From a checkpoint of a small transformer trained on Wikipedia.
Size: width 768, 8 heads of 96, vocabulary 8192, 107M parameters.
Architecture: rotary positions, no biases in attention or MLP, attention and MLP in parallel.
Each number is 128 + 24 x the weight over the matrix's rms, rounded and kept within 0 to 255. Layers, rows and columns count from 0. Numbers have three digits each.

# k: layer 3 attention key, 768x768, rms 0.0482, rows 72-95, columns 192-287
# q: layer 3 attention query, 768x768, rms 0.0478, rows 73-95, columns 192-287
# v: layer 3 attention value, 768x768, rms 0.0462, rows 0-45, columns 192-287
# o: layer 3 attention output (transposed), 768x768, rms 0.0399, rows 0-44, columns 192-287
k72:104145142120138103169132137115090125133157117123135133117099169088103147116148133149119133153098117127110094137158109145171119169111173131126110120123143116131130108136153091141132119139127134181146153144133133109129137171123136099125099101117141161148155151150139156088106144175157107131
q73:158114141174122151131102112158138113103136140091143149124130161112102143131135154128137104147149080144127117140120115124149126133137121163116123142138114109152116131105162180159160130090094137140112143177106145151082131143133137156115128138155091184112157127130172155120156113103106146118
k73:135133123125110137136154106156153132114119135137146111124117075089196130112156134131098130100101131142135106123156108095065147145108098115150179127170095172129153100112107089091120125124130121101095107102160150095093159115106089108153120110125094175153080160111136143125166089166093126139
q74:111100121102150134132134142132094125106121129087122131112154120119121140173126144099090115098175120080178113130129111115161135149117158107102177129137127121148147145171114126164112146139085117114156171144136157086108131134164187148121124149121132132131095166143130116091104108141095104118
k74:155167115147113102152141131095085127131130154081101144107079140145068063096131116113126142134164106153120170093124170134136093140151123116118150111138126132114102144122106096135138130146163114106145097123111094154111091135123111127157119114089147112125157141142096089149075154120126171079
q75:100125119146108169103136141119144121108108132130125112122097127144094161134145135108102132111146139128115125148152111136137139096185116157121133173104117179130116098117120158130128119159127148202142106108143089149112099115106112104117104071065127115062109144155089133101088120152079145147
k75:119113123128121082096153171105082121180133126073134118110194131080113106107154146144089128115143142094137154165103142119116126116129143113126165108096178122115175127157118123128163117119084118147102128165126157179141143103148162119127130137150144111129165125148149139104099125136133131120
q76:087107136085109111136098124146141113172157127090138134115078162164089158125104138111139165124112149128152198187121074130126115126132134123115129118126089150120156113132111139150107150119122149125153095126152129138084119113141125149124161156073086146096113154116133095150133120135095132105
k76:133151113123130106161108138109125125142115126155122113110151099188132112195144114113133126136100098089137114121070125144130157199125096130099135117130128089140168164140143101091088137117103144127143134120114126161094109114097120132132156105131148182179134149138103162120130132139112109151
q77:144104130143150162094131111132147137126133138115159146124125084131123081151142156120120158100091103106120171146104118119114168133128160106097178161077114093139130172124146147117131116132173123119096117146163147166149129094136113173149160120116138122156103156122152131103097138119157115046
k77:114098123116086150133150126075135153106170136122072148098094136158097124153103138130177138177089120149120119136096153164161104135109104120113116117133128146132117165097136127147053124129135104173116141145096091123108196160098145107155133099075135101126155100120099062148138116146106158114
q78:127157134160101141109126111137127123111156150118108094097138115091138131094169157105145127144134139149131117172102113121112099157172093112158137160127125135117163130078155138095129111118162143144116140160119138097135085138141092107107096065137083157131162087103160097154143076130137138115
k78:126114123138096121151165103111157135141094179092155104111138121193149103125163119143150131169123134130143116131152143153146128168145104140116094102084103155117125120086143153167115125152123122115108133118125134109116142171108114145147167172137184137139162099181135138116087122155140165089
q79:149130164103152140098138118096132115142166098138186124134125139110135131130100138121119141143155119123110171102149089119126129102107136099119128093153119120117116079121102130118116120070156154120152162133091167138105129156148133173071176123152147133095117104129126112187099119126123135103
k79:108123072106140135105111107135121107155074122133085133142154132126157147102148150136096146111102096146142142139108155121125146171093158170101095132148118142108089146088187129201098110135096116129146151101161102162133154157103116118117121153102142130145116167107144174105120115163109122143
q80:085133156115131136149141127121118158102196115108155106110138117149110113061159152169144108076142136121148122127142108116125154127145173125123166116093136165142117122156159163121129111111132124133128104146093142137115134097098139108122092178132165146159096126089112153153140153098150160117
k80:157111150154154121124157100092125170126104181111131097106134141131124100141150161119126127169133105171114100126085142128152116139136113164100141167176046097065117079116132153109136111154160136158110158117123101138121159127112114108182122152151078097168140114129140151104111096142131096161
q81:156159114115135105132125136110116098141110118143165174110107111142129110146105120160123122130176130102108093124130135178118107131145118130116172122177098138150168162091087134181170101098118140116176104102098094152127150118136139134139119101138110147109089097150153112135138073122156101126
k81:101169127121126134119167154141109094106159112123142155109114156115088135136170165119140119109124109112155125146121090143106112077095130071142119167122130154127115154135096126119086107102152176107124116126147149136150093144100146155151093100139126134136105095133159131128121152128142098096
q82:114135141107097103170107096125134106138087133165145151109177119089141123105108138107115147119107073135118118141161162129111146080097140135135138128165103112096154110122128135171129108128136136160128119107100114174098131158176152126137084097106132133101097118142127161091124127120112105198
k82:164121117154129128121100144091126133120168103126149104124126122118122149123174137158112109127158123164101105151096119118112113086135126133092157128103148167154121127128145147097119112147143149147142135142139136114143159122099157140103108094134138126152117098097153106099106151118137141116
q83:109137139095095107147135137107164171118105133127117134127073151125146119151146122111128111151102146102214085158110123158110105112155143144136135158138154105124154068154144097143153147150145142150179146066138132138135167103109099131077161144179138112154147102094101110119133167176130092112
k83:108139089156171131094150146129129134121140118116112128101099124137148130172118141139174101130123138130095162096131144146129135140111108165157128105127082142135080180138067142100104144142163126095119127138139128117132144088131137138104139145096126117141166137133122097132154143131126119163
q84:085098160116114146147139128114076104123109116134142139139166135087136116152154085155163090151132136098143126163168148171166106114138162150132105119131119115086117099157094138139115089144104109133115123122175099153142119120122142095138140120149133194140106165150139111129163112148110093114
k84:159132106161110143119148143129135166105152124109123134152124132107108183104085102147109154128056128123118146089127165125089143082126156108137131090161128109125109141144148109134120127129110162129092150125129148090146119126182118133095084154155108117110086116087136183115141124172086083097
q85:156136086089106171104114121108148150136098106127107109073093156131167129130152115119109141143119142086114133138119181124125106157127118145166071098133152167166162121141136139126085129132099111112115084152148130167166135135103111157124167143072136142156120077129116109127100140154096139112
k85:108113147161085138143120194136130099119139087157138078149144146131135090098138110133139146119104107166107112090162148149135116122116162134103105109148152096109096151148122112109179126145151134102120101138114170176134095163135095131075117120148117093097165163088136143130150133101129102115
q86:077089088133127067143190152129135148097123129154103128154152160112135147142113162113122136149156131097092127113204115136096133128106125137095105116146117127069148116165100129158129176101110148149134102159161127088157129099148112117137146117125105088120147084132122160136107146147090113110
k86:148157138149177126121090147139140112127114122157113108098133125132116115081158122088089126132100131127105090106124148128162131125139150100111131108125168155167131120095141160102119141171166129112131114096160201169129135182173134111103141128106173124062150163126138093129104100119145149157
q87:142143126160080143133120135116123144120126086096126140098149125124130125118097128083141078127098132131073154122130143154125100089153082158145209139157152119103126129118127111147129141105119135160119113121128150159134145083163123123119110146094131157148114135139137092123151147154128084121
k87:098115110119117120070153112153148157100160150138118132161145157118098118148138127148153119119106090132102139124099075154125134131151143167113145126125118136126126091190173094134143136139110174109125095131151140121139086133119153157084123131142077161153127170139119170109176121144158141114
q88:109121144158096134145117119114105139141122107088128144119114073137117147152148121084162149145130130149103096092109172096108138150132159104158118161141077139150136130145091090121080094148125101134140120154121148176107070132166088118161120147146148119147140106110141138148123150109131094163
k88:151134091099102114102139116076106137136183141128069142109123149122121125122128152170139140114155172143153148149157154122111107104141124130127097154106138107126089117142141145155168128092125156141168130115152123092147155146128139133121059157130134136145125116102113161190092118171169120120
q89:144147141154161129168118094098135130102159094157138118089129103101154122122133125097166085135140145167169063163121126086112125142120160132135152062115130127104103118108182135123144093121122142081110137132161094146157117133130135145151105107107105094117076143152159074083142115094088145092
k89:130149135137096130084132125136131102123147114136105141138133169158096151150116136130107134130158126102130186161087126139123081083125145119118103071125124133144080159147093158111115117113089152100099133114161127171129090159116094132072111164161147149135142117142116152071113125121102134108
q90:175168133133107142097092135164141085059122158091076104148131147101167126111116133145130086116178127130149115132092118140119115095123141160139085132154136121120153109175187118125107119121145134121128129136075129148120123131100096188168176137201129118130124141118143125093119150117137121172
k90:123137133141118136143145123128101187110166132173120132109092132191111155133130122092109103145130113130117127148125141176105116125127138118161095139123101136138130134144096160141123158154095115104158113166143113105143121151148136129105116152110097131147112140141136132091103133119130109080
q91:101101115147175137079165113140114121136165097109112091137100096101121141102174098115154113117125125124128126118183120112121152121153109145176097148114145143081093103122157136130141164095117151163146112128137152131107130115135152167081060162142165144106141141144175112077132169108100138161
k91:154121122117124123141129101146134101131118159159144101113162099110140123133119143111166085129138099190168096112105151136133133112051098139148134119131150116154175129120134129124128088131121145113122105102118113134129153132104085089119113133109113100087104130126094126126107190157164146120
q92:128160121135070139134170176101143141128148159170111112135112151137136143088168149150103134152083091104183169127128116134112113111142121178103136116113101165147114131177141148168122125159145130098182130064124113142158096137127123131132084153135164106133097118126132144157167150122091148098
k92:114129134108199092091119115169139131135107095153132115126142137118163129150119193106122172133094176140134128105148134162124128131141072120154099155115144114185095131104154144161115140070137155105091125151128113128143122110143158149134122124123106117128128123164116122159105131207095138179
q93:107180147133073106117128165141131175156155150125138108142126143143130151126141156113162134158106106107152148075068098105073151131094131104155096122127133142142107103152131096141149144112063096098112133132119151111106092087144078094178128121129156172133162153135127170078155120134122120186
k93:123120152083115139125148166129127126160130101141098146114155095113120114140133133146168159141141171115139099150172124118153140100164125101091150127145164102121137093167130123087112206148135164123154141138123092111124160130151139186069123130186121118054137093128094158136122117130106151102
q94:142155143085134147118094154129146104135112089127135132119149130103131111121160118146113131124116117168142146085136111095157109126113119112159185114117119168132161144132145165137145109127091160161118162129125140113125093158145160130097133105121115160128102123123089132117124142128115135119
k94:145122120118104120131155113084096143134142149154142093074117214127109102147088133099144148098144138133118130187135151134130142177155110135132135069126133176128084162082181140135141157131141083129142120106107141091137177110147095127174136107110131127156133128170146128118097129121148117112
q95:129140111183130115098147127133114121130162159140107097136156141086127115133108169114153134126117144148095129085123140123119115104102111130129141126138155095101146121111118186169156100146142134153154130136169107118105120126125130137120132121126146138125170144139089133132081130120149073099
k95:131108154087130112152118073108165124112115114138138133151144202127148142105085102138136131157114110162162125138141102109124126122151138099094161134094101157172073118119140109105098102131122124146123081097123131126165122117118120121101135135091105105127156152154127127135147098144150183072
v0:132171130126158155162126144092138145133154156094115095108132152094131130112087128173118125102066129125127156116098125129131155146101115140140117101123137168109119127131140146167154139151131113116105111122123128133144137141137107146159141092108135142094111117150097126124119116124108094126
o0:151131130128127142112149115074161108163142124134152125109149114143140054091143096094119163121138110104139151110128153128101154119114133150138137127134094087136131114125085135098122120139138068152116107156150136150144111060134144086122106038141146164120156100100144113132143167121154120133
v1:131119169138144111094133144129176116169154132138128125123050108124099109170099116143112165112190129111120108152130104116117134165116148144151126081096147113149132136085130148131162127113133186131117109135154097108165103067136141142159088091106102118089110161144149139124097107075085144139
o1:148100079130126125171131131150126117117149148153133120087131106107115103122089162138144132159161122155153133167132129107128077127171152183109149170124124122089128103104147183145116156123098117143064144140138144104162137138125134143143133115070174138157153167156108112138174107120136138123
v2:104165139161173136093084159159158142125137102109137115095152064087134093087136143160085113113121109132109131127105147162117116118119084125149153170113119171160096161137140136088129157153152126129137161096137166119162147108158123114119141100104159149125105182149090132149133147113170113136
o2:127128105081124157159131098108123131109113151133115124131091147155154096110154164101170129133161136128118142180123144144109176152122177129139106131162119108172054122152106089100155132134139155143091144110113086153115167164121124121135093081100135095190128113116147112132154116164068079130
v3:096134162108134145099112129129131102101175114109095118129174146153123100191144158150132148112147149142170084109149121180157069167082159149147157125114167119112114103108126147094146112157163111134096121108167107126131122158117174128136092172103109098176090157129118131158106160104158101078
o3:074178117153097156139142151166089136131176103130116095130132164141146156102125086130109154127122135139077132091154170111135097114124117096157105143155132098116128089120111124101129098075116176129132091153117121118103110121148123119158132125133089168108170135110118112130111128093124071119
v4:109142135116158122092147128062140105125137145128134154117102134149156151160156091142119143174140091086132095117105109129176150158133120121108100057127108105129133137116115132125147155116148141184128151087133110097160164112108158162110088109112131085148111118152078112123169097108094099149
o4:094130120160169116127142110131160127126159131182118120103107125083180131138081118164112141152149130111103177131131169115096037116120084144154162098132146142149137116102085063149096083135121119108087111151114118123128130114129157147111160085125147143153089143155125155137128149188126121104
v5:134138089125174126117098156125119096137126105153127144118130110158124121097124112109137124123131171177160143162128148143109192114086111109167089127107157183158149160128094118154107109111131134137164096143116108098111098131158141158128145119145157084165130111163126134150119163147122136082
o5:124140110145118121121114130135118113137133130129149133156100138143135123124146174076110127151148148104152129151185105132136079099135128125134158181107116149148072121139122131101110159091149154091074172133095126118151125138154138137165120096146165097153103118084186142105162111072130101144
v6:124136144141124141129132115143129098142076148152115121140142134143117140115145146138149150115137121150126157143123133131113175116076128134125151086161140138129139115157156116153096114110107102127121105106132127105113132087145133130178118106106101079130127176155101125177121122130125111102
o6:138148094150055124096125175121162113148104151110098145144128132123111093135155141119115142130116137111160158106091123131095142160134124094135135141074112099123067148084119139134150171112176134161131093113153111132105070140173117104121152158105110158158189132132119125153084163101139127151
v7:162128123143110156125108116139103144133170114125127122121110107166134096135122172160151115092134112166133138120142105134125085101152152102131094101105081152149130116131121121163091168108123139132153105115096094094116150166154076176118100148166165128137096113099127133092110129129125104106
o7:119153119103113148146121129136098103126121111127137126143123094105157179135157113153113123158145087086117090116105182184106156090165160169147131127156157130139154116097113083072110152141072108103172120113115156111133147097110111108134122155139141165110142126117114122170157142132152097114
v8:157146117101127171102120102088143111149163086135089177117100119125146103165133128147143139104111133101135129130157134151146134157126168130120100135141097114183111106114119068150166122106114106119112127076156098113154154162150112125141144125150139170107121156123091138105107143152120171138
o8:096117126106129146089130156157187098134088140159141075138109138126160131166139126097077164122160089153099145096145111108156116112117157113128129118147100120116129107138115146093132139122125107165143091122066090123126125174091128105157104065133146074100079171140133138103108160143140152145
v9:126144135133117111149091119118161097132126122121113135144136093098090118138086139128188147150135161075144125142123135137104122138129139140117113068111137162109145120136135143134106145096140157146176157131148149128099081102143163106164116143148174105120158133172127122128135131145085125123
o9:139111122120103136174138143091118137115117123161118119111130131116112150128147122119114158158102120140136062155152155126143140115146110142141109188142106133122173143099139139154099130125112131123100120130137143099146107145094102156146081102116176107146099157109110133130149117101173080108
v10:099156096145091127122128133111126128108184125108145164131134122083080146110135152147134112144113097123127151178099140115119130163127114113130150153165111129126144190096125147129133145094152143119199127089150123129125149104114141149139124111102122131122097117135091131147110151157110127117
o10:083162120102138136119141133116126136130116159145161151125112143117137121099086165127109170099128135181128083156120137120156120133097129130130141083134150147171161121138156107126168198128128107130140113074189097089157085127093164152139106161168095123110100128124112120156140141118103127087
v11:125117126174101134113178116145109124089115103139152129123121140123106128117123165127118141133146108117144145108105165130123151101131166124162174123097117155097144130128148094149130152129102156109153133118144158135102116129105105128110080113128114133134107102132123136143133144080098100130
o11:113130125134113170172123106147135123118134132116116110105106179153136124141140118143135156103145168157071117120105166150180103104148143155125109159151113179120144119159122175153128109130150107171136119108124063134139132153104111159178101132123126091160139132135156144156145128114125114117
v12:155147100113124129133167112127112139113128122163149122139148145160068118138115129153068126122125091147129089071142073130162149115129130098077157115131113145154108149160108080111145153132145133193158148091135120129126108166100164121082145110146133097137107115118144139144174130124152096119
o12:143135131134094114127119166134111117150137119146143130145154127105119169129109113122153106123135109146138161114168071122146152115144155137149130122125174130115151179089132140174099125148160141099113106105151145121055154110131133142109091127144107135066134135135161150133101104181135151103
v13:160138138127142138184105106144128146109172084130085098099134128142133098152189111135127109121149122145142115104122162141111128129080123202124130148164101121093149106112125108108069104087110126162106105134138134153102144158142151123159089095147146123127092060076136120111177110129086085096
o13:156143115142149145138136119115115122124133111155144124065137148174109129141124099130141180138157128128128066116125171186147109150143100121142105149108105125089124183128183132110110146112135149101123127124100097097117121143178136113138100144158127130142144105150156098159132127146142099138
v14:130097093147142129106139128079111140140100122118099161156152121119167136101181085111129152104105083136133128123125129111102111124113150189111143071110127112152145157133104101127116084143137089167144108100121132148105124145122149125102135137122116167066145130142120106127103151164095174083
o14:137155116111116112143137099139130173113165129109120111104130129133127142108102146117066143106152136162132133150157140134129088116133163125141089136145121131108105102142137117082123121134092076138125117152083110151117127147095140122122096086136085117135103159160135115040126116128165140136
v15:091098121127141134170132107145163062127155157101118140133130145122158152087161093131187148114112098157114091142119109105071141148156132159146131100115166171135164116096116100140130107170153149117137112091122140133107139109118162125123133085158093141158151116109178118099143135115185153149
o15:111133110107133144148177137138149131196132141113166116107109132181098100142116085147093124140122132126136125093109119120144125123117107129096168085127162109162126128124147101144142111108133139111140177148127085146100137149141128131124171154116113132130126147117150128142125099123166127116
v16:130170141127107124106155099092137102105099116118146165109145120106118111152149134114144080100109119123163094112140129112177075124194146153152122151125109104146108142088101132149126130149125103120118180122155118158097109138131145129129092123126153136142143097129084099103100093161136112161
o16:129153151139117141142137125106159100132113133136146117148133134161112090147120125141139153177111128130100118127092135173128162134150125100101095104144096142116111129096125147152116065166103112129130151166133093109075148143079171138178112119141148135118135140104154127155167131160134136123
v17:102125150096114139126122144084098118149113150091112129143106163147124108159112164129083153172118082103135149118110153082127115113149135100131137129117112137138126112118112109154142139148108133141130153139125134135119089123135091141121137123141145144126097156138121133168168116130149121126
o17:147134125137115124144118119171162138103176154125128126136168088107124155144126128130146138118110099140113113142126089160165165095126089099165114140124092118136180093131140143139107144166118105178135123089118144148160163117142158098083155120115132126102102089116181132137154130111145123156
v18:110115116118148098159156133094115130147144144151138137111098157124109130133104093124141198168115143125105098156154154110112114153158110146090120157119102122128142132131123112140103158118148125063174108123123126147086184156101110124143146120142130116165129113095119131135148148155121074107
o18:148108156163165139113125181159120119122128127157180121142114121120154078156118135119085124113141157129103117106126160104131142145115095138143108091132175091121133132102133123135159152122079112169087126182138122108110122134112112161158152124097126144143161135117114092121078125111112157143
v19:126136143090107117134129144109100118121160171159137139138137085153133160150122122146163113125164187145133154156114128142125091112168129066139151116092144147120174111098129110143088092148153107079111109110144137104099122147146117135162115144172127123175129151126147148100164142126133105148
o19:077114137150122114094091133161129156116181107126171121151107128081184148119134105124114104135091129096161154130145141133128109154095109100162149127124134164115101100107116175143116129113159121117082122145119127108116158090119154154124116136115120097135148177143094137138114143101179124071
v20:140148113121134120092162166152149118120107107137149133138110087182152106114156166170082130105109145126150100125151098130105094156118135139146148107101120115113155121097107113116155129116099092102141153100105139156125107083149106139124181103147093157169127130084162144099142111114158137172
o20:133125146137117140118135094144101125100155170124112107123129117134128193125127114123163130173152128138149117147165153146123090128131169169154129141133145139104151115117111134153110096106182164099163135136133148112159169166076135082067118130124109066148117084161134127121113123129130156165
v21:145127132144139134108148110100158121137130151121126115114159158159169121098149097118112134126161126112114117132136150115104122127129115126123104098093118110105132111100141152119139110125145163106095131106121142181120097129107135087107110065094099136109105167114145148113095133068114088137
o21:109138074114121145125110096146146160168127112126136151115124121126097151135151094121094148140148133116118147104113109119104108140155143133123116145124135116146141136148151118128159125117104135109109110128138134158122088180117125097102119078091123117156107132135148135104118097176138152124
v22:162161093151105106102103139179176103154134134135153092124150128109142119139134115119163163117116135171130117080101162114097097182190107127143099142155118102097100137163140134178154172123118210134155167147139165102104161119105111148157108118130172060142112096071124099133100113090092158149
o22:123088101093126162139142125117154095117117141158128116051168108149093147119135123150139082151117117157098095146106110133104140153088145071120143162172096153114140160114119077132088171124159139156109117139169099097115089187106194165084140075141127132066175166113124133172141112204109090097
v23:156147081140121110116143143111127226087151146127134089114122168147172128129165169121118159108116114105088142104140104154138151103088148144115124150119117131109149078155102097109149152151133097150137108144156093150110112139111095103110085110145123107091141105149099103119148158135126135126
o23:101147119145132113085152122105107090127131127132122133214090131124111114121121133120122171122135115111095108126129139122107087093147123177095090122105091124095187136147134095072151112140091106155114147114101134151186127100127125100107200108146123123113134134144145114093122145141170152117
v24:126141142166118157138123131119100153091127160117141205115131128125126135170138160133109097108141097170112125090110132164126130115127093114163155120157079143149136174142174151122130124123090143150105138121174157162138131185104090195113071113130104139117115122157186123141138111130089135147
o24:112122162115162097127130141091125134137150120118154117093099115108132114165093126162141117092083120137119129107142108113146113144158133141139140115106137147125070099123169142153133110112099163081097132146140138122161081118109114142098168145091109105116140111116130121123140127151115165138
v25:142176111127070108136178129097163124136131130085138137170142109113162123135133134105116155129099099130114115143103097102122098111162151100106137154127083119137118112130153126149153135131144088112099098155126108142100176139157122091166122132144164150114113134141120130051131143171108120114
o25:159086151119154120144133114182107150136154133155113133140082105116112115138136090116110093122146120077090187122136122111054138198108112148136128130104137113160129140151100137113161095137134164128114152102123153075144097121111156080123171140161172190176137137112164154124170104153180146154
v26:123127130137133140132124079130100103119135103080110119118133140116130086162134170083155114116136135203125133144134140163118134110120183142116133106170162120116136101143150176142139140088108145120122127122115132124106107130114171149120116138121129137135085124092125127124150152115131127165
o26:141130130166088114169135146128119099155119114154135100140116120122111139107166159140122134131119111110134172139114130162120093128115105105082141098121133138124105152066123141116154096141153159181128119165145131086066127099122095118098117064086128106161130124129113159167093127146127153145
v27:140074172149119137138140067106122095159142159150148143111114157111099094121116148122134176157171114123157120077101125132158087121132119103195146095135168114120111139098114095148082116131161132131119152107109113119104128200142111124122103092115095122165140134091125137166128164169143096143
o27:091158134150152170123093130107165120132148083121162105123169130119152120139105077169119117142163115142128145134113156151127140134104134113165139114126117128132177116155129137114152097109176090157115147120093138105116094122125102155071112110128157124120157108168080095190086076142167169115
v28:144140125133125082108135133132122105144172147117120160115100185155164108151115088132113148100107123093110124136123128083117142093170139119139162140106088162149158132166118126103135171144140173130109102145121155134120156115147165173147180133121117132130145116157115150130173102138108076126
o28:150136124077152147141118141110118141146152139131153187126072113121128126108118146072182183142098139106161159137113147138152147151127125159113100126150114136218159060094100095086149109115105154114086128106127124107101084144094147079102094142131192080119152161146133100131116115130146127123
v29:177125134124109127175118153150170147135153115148169102124075130133131126147106172097123106128152149201107168149124156112132127165097110130132129154125114131140112124123122107123147099128111103127174133138125149167128094145112141100145120147111154141136127130142099124115108106134149103056
o29:119214154102121162148154099156097132100088105127071070130129119150120130140131116126117107159125145110143146141102166109109151128115132132112132114128104143122088078143116070121113115144119115123157151107148146142158155108107177153131142118134074134161137124102130143092128108082141122108
v30:128090117125132071126130130101120131106125118103118152117141130107139149112128127163120156100115126147138165137100146110118135139160149176130126124176096110106145103136153131139102121111159122140150076104113118151169154146138147082120168115124112124126131128117132129122124153155099104137
o30:117153107121117115153133105110117144116152070165093119116108103118125164145114130145081106151130119140084103138121155153087124137156136124137086122123148121159143080161145093117131118110139099115138110148113141127115138150125159115106112130118122160153119134126116113109127122142105138106
v31:150143115108115133113129129103141133137108114135109170141111097138164140120097166143154137123148103136131114133171118150153091153123119109105183128106134123137128122121132114077075124112113149118137100092138181126133141108191137095110129141174126133121111114145115134110134124149133158106
o31:115105145092104104106156108143107135085135118162133144134163132140103101120111117135138142155110116140144120159185132137119135134168141106126100137139121126140110181169119140139133116158130103143143127106087132123142145112090118131137113118123124106126137142150130104125115165124102138133
v32:102131120099160112138128124170108124116155114114142108122094167120102114155118130110124125130117139112161186105125130149161135122138151174125121144107116109110119131127129136115121121109089113133141117127124109107145111122153152149131147135112140121098129126134108094125097127088132144119
o32:079187108133090113102146172148128159155122109120141180130156120138138168123107161109122167124162125166161090092112102166166163120091116091141128154094110110148117092104109143157113162109114105142183118096104115166102120114160111097120128123164168116189093131125115156117114134117121131158
v33:104170133138150160148126098139084147120124156145078113131126146144123153160136085125116118139139165123150083112124166151104099124138123137135111143096097093114076139126161132154124162156088133131133161148137098126168140121089113094119126137124113151133094137151130139110125089110135152144
o33:144092151144139097124080119130134115122098149087141120041184144086147131145109144160145159140142169147134161135111106117029172151142139143102105085146111127160120102119118150173079135122140094094184125129091145142137148087118118136136149121155098108110111076136116089147137121142106115132
v34:109173142126123109101107154121146156085120142101110088123134130128160142128124139143170086128108114125142156128110121153129085120131094141114153135088128109129178090113114159088117132069115161158151105132112174111131116105157089148137122117157100143150092125136143124121126121124137131102
o34:145093112122129152115092124131117120116192114141148146158102145143130122137151102126107104168095138195134099115121125162111138104127123117143139169145130152131107075137153130097112126182144119120145123152147104133146097114102110160109100165093126152120087124164140140148114120170181131163
v35:130108133106094107133110106169102089123123133143114162098157145096120097123130139097143128137106152129105097123113160153147140139142149147084108149140112153173109155086150122114120146154138112135149116111119128105139147115132141101150134124115120101120107143134130108114131169112124118142
o35:127133124105142125119151175120169113165109147129131099149132111139125146182091142122153136133129111128119109180117151099164161168098129112090161113151146108134139185128183120131110140112130140090151158170141138128123166082119146151143119143089123134098126117124131150119163117067111088085
v36:132114134137132123136145145142130104133066128113144122129137112149112148160126141121111130200126143144100169113119086132127088105069130138139130133092108125155131143124115073134124117147141111125116128092133145103110125149132161129116147131133110140146136117127120161144143146119128152141
o36:101152097161150136148102111121098121119130139113154186118114113120126098107094127131123086113129108109124081106148092113101095136161085112150140146118113146135167104136133140134109142131153084119106111149117113131112088088145101135108122177173121111145130136146128145094120124070125161146
v37:116125116149120131160133096155152101149129103144150098112114183139143146133153116164124133085130096120148164123127106127111111118112139136121133125092128151180147138133145193104160163152127147144164083120154148158121097125139141146144097116117127070122096151121109157116113128096141113147
o37:116123124180113148092146150132125133128095122165151134092128145110142102157122104077099147141135124144107099134129112132126112123112147155113137131136146119142148152141158163144118176104126159116101165142108111109097140159141101115129111105071143136146166087086118144104150069114122134153
v38:097136156145120128120145126104118120143115143112078120128144131073111096154191097127156090161122101131131125154115107125106151092066117113111104164094109143139125103080126115122103137124127112105126137151152131153133125155075155119127159165136081119131128151140098150163137098164146156100
o38:128105130122136100112129126125124117117136124156160117143146118141118149119143119135117138144114143085122130170118222170160125180135112123122123106143102162110201153106089051165125166163118119108149132148089137090147090148128158100121150131131134086117100109131110105135095163122134142145
v39:146065140136126138113140109131107105183123128179099135140138122093145068081110133152091099138128132100168115110096116148117173115142142113090129130139142116131138124151150138098141101119132146144162097161097154131152135144086176128127135098096117067160149149125118104162149130131164093123
o39:089122141104122132153157169090112125139148125133133136124129147151117150129108133092129099085126139133153142106163105150121165155125123119141122130142131111167150107099158096164151159164096094110106126107100123186119088196149155089163130123108150134095158120189128139159109104081082117122
v40:161106180169119171102119149093137148131128133125099097114098134140151089138136138139109137126138119122132148088153087144106125127095139143144109102147165138153150157129165087168137128140103115139147120145106135152164143130087156108081142101113125127104128181119104102130106109134142090161
o40:148115127167179139127152096107141177103154142093101089130130141128109144097094123135126107142131106097133099109119156100102103125135164146146132144110126102099100151135162123165203139071105122133149161135151108180158099146132086118100112143100092124146157096141149174162127115109135145147
v41:115116071132117112108172130152128120130100125149132145136105138139097125127144139107072118081132115125096114108105157122168082110115143142107146136143137090147141126139163110124144127133159123132135142133167117121126125140174087113117082115112100162157159138139105161089154132125144136154
o41:186087089092125144136124121106150142089192123117134136157135078122167119115141157127120144074110097123162096126172156164127161136162112125117146153119143105131153122162110149100166115149137098122110129141108147156114124122106094153090123084109147092157172142145099125106175159137112146112
v42:129139125128126129118168130148159136112123112131128149140108102191081099110096127145138114101125106133123126172103109146105142134109121131134133168155121124115117095141126133151110120090099129134137152147101083113124104148160159091101114124139110177135157112130121139132135122162067096124
o42:111150125145106124172138155160138127131112162104130118103099104159148155120128133115138143154152152142151177178116113094134109116135125130136134108092112119160080152154119159189142134135134154091170145123171112142159115120123200113130112102123110124166120098145093151115101156103112109140
v43:130136173121131138137164167113134110098139142130129106139125159157127116122162156120130126116162154128122112126136100113115124147111148119111114129115172092123125150103110148106156105154123131144191140106129131130156079144152123114142141152144123130087122138136166104093157127135121093142
o43:118146164099134188150135116127128145140120166114128089096148122144102103155070112122087147168140151144139115155148128124124113138135123117160134113142107138129121097057115168128104116115115133126101123164141160130100160147125107110142110184111131175114137157091110132128137110129151134126
v44:104158137109105160099144107144122126139135079133200121125155136138127134117122134138128142117137118128173136165121119109174155141155139124165115177077120123115145156120129167137150129136107154157124121106137079158126115131102090093160151143179126132165134113148105133145067121090169127115
o44:138159116110155132109116141124082089104091111111102080188134148079164113156119119142078120123103156137141079162090155084142149123109174146139110117157161138195094133142138149103136178136126088108121152070104115142127109144144111092144120115153128138097176160114154113148154120181122127107
v45:155128179169114104105104140130114099131118110155134150152112096087120150132110148086108161127099128104113117119122163166095142127146128142133141132103130161128136112120156113142125102178106092154165137105136085149129086125118101109122113105129119081089097131081109128167152141088153135152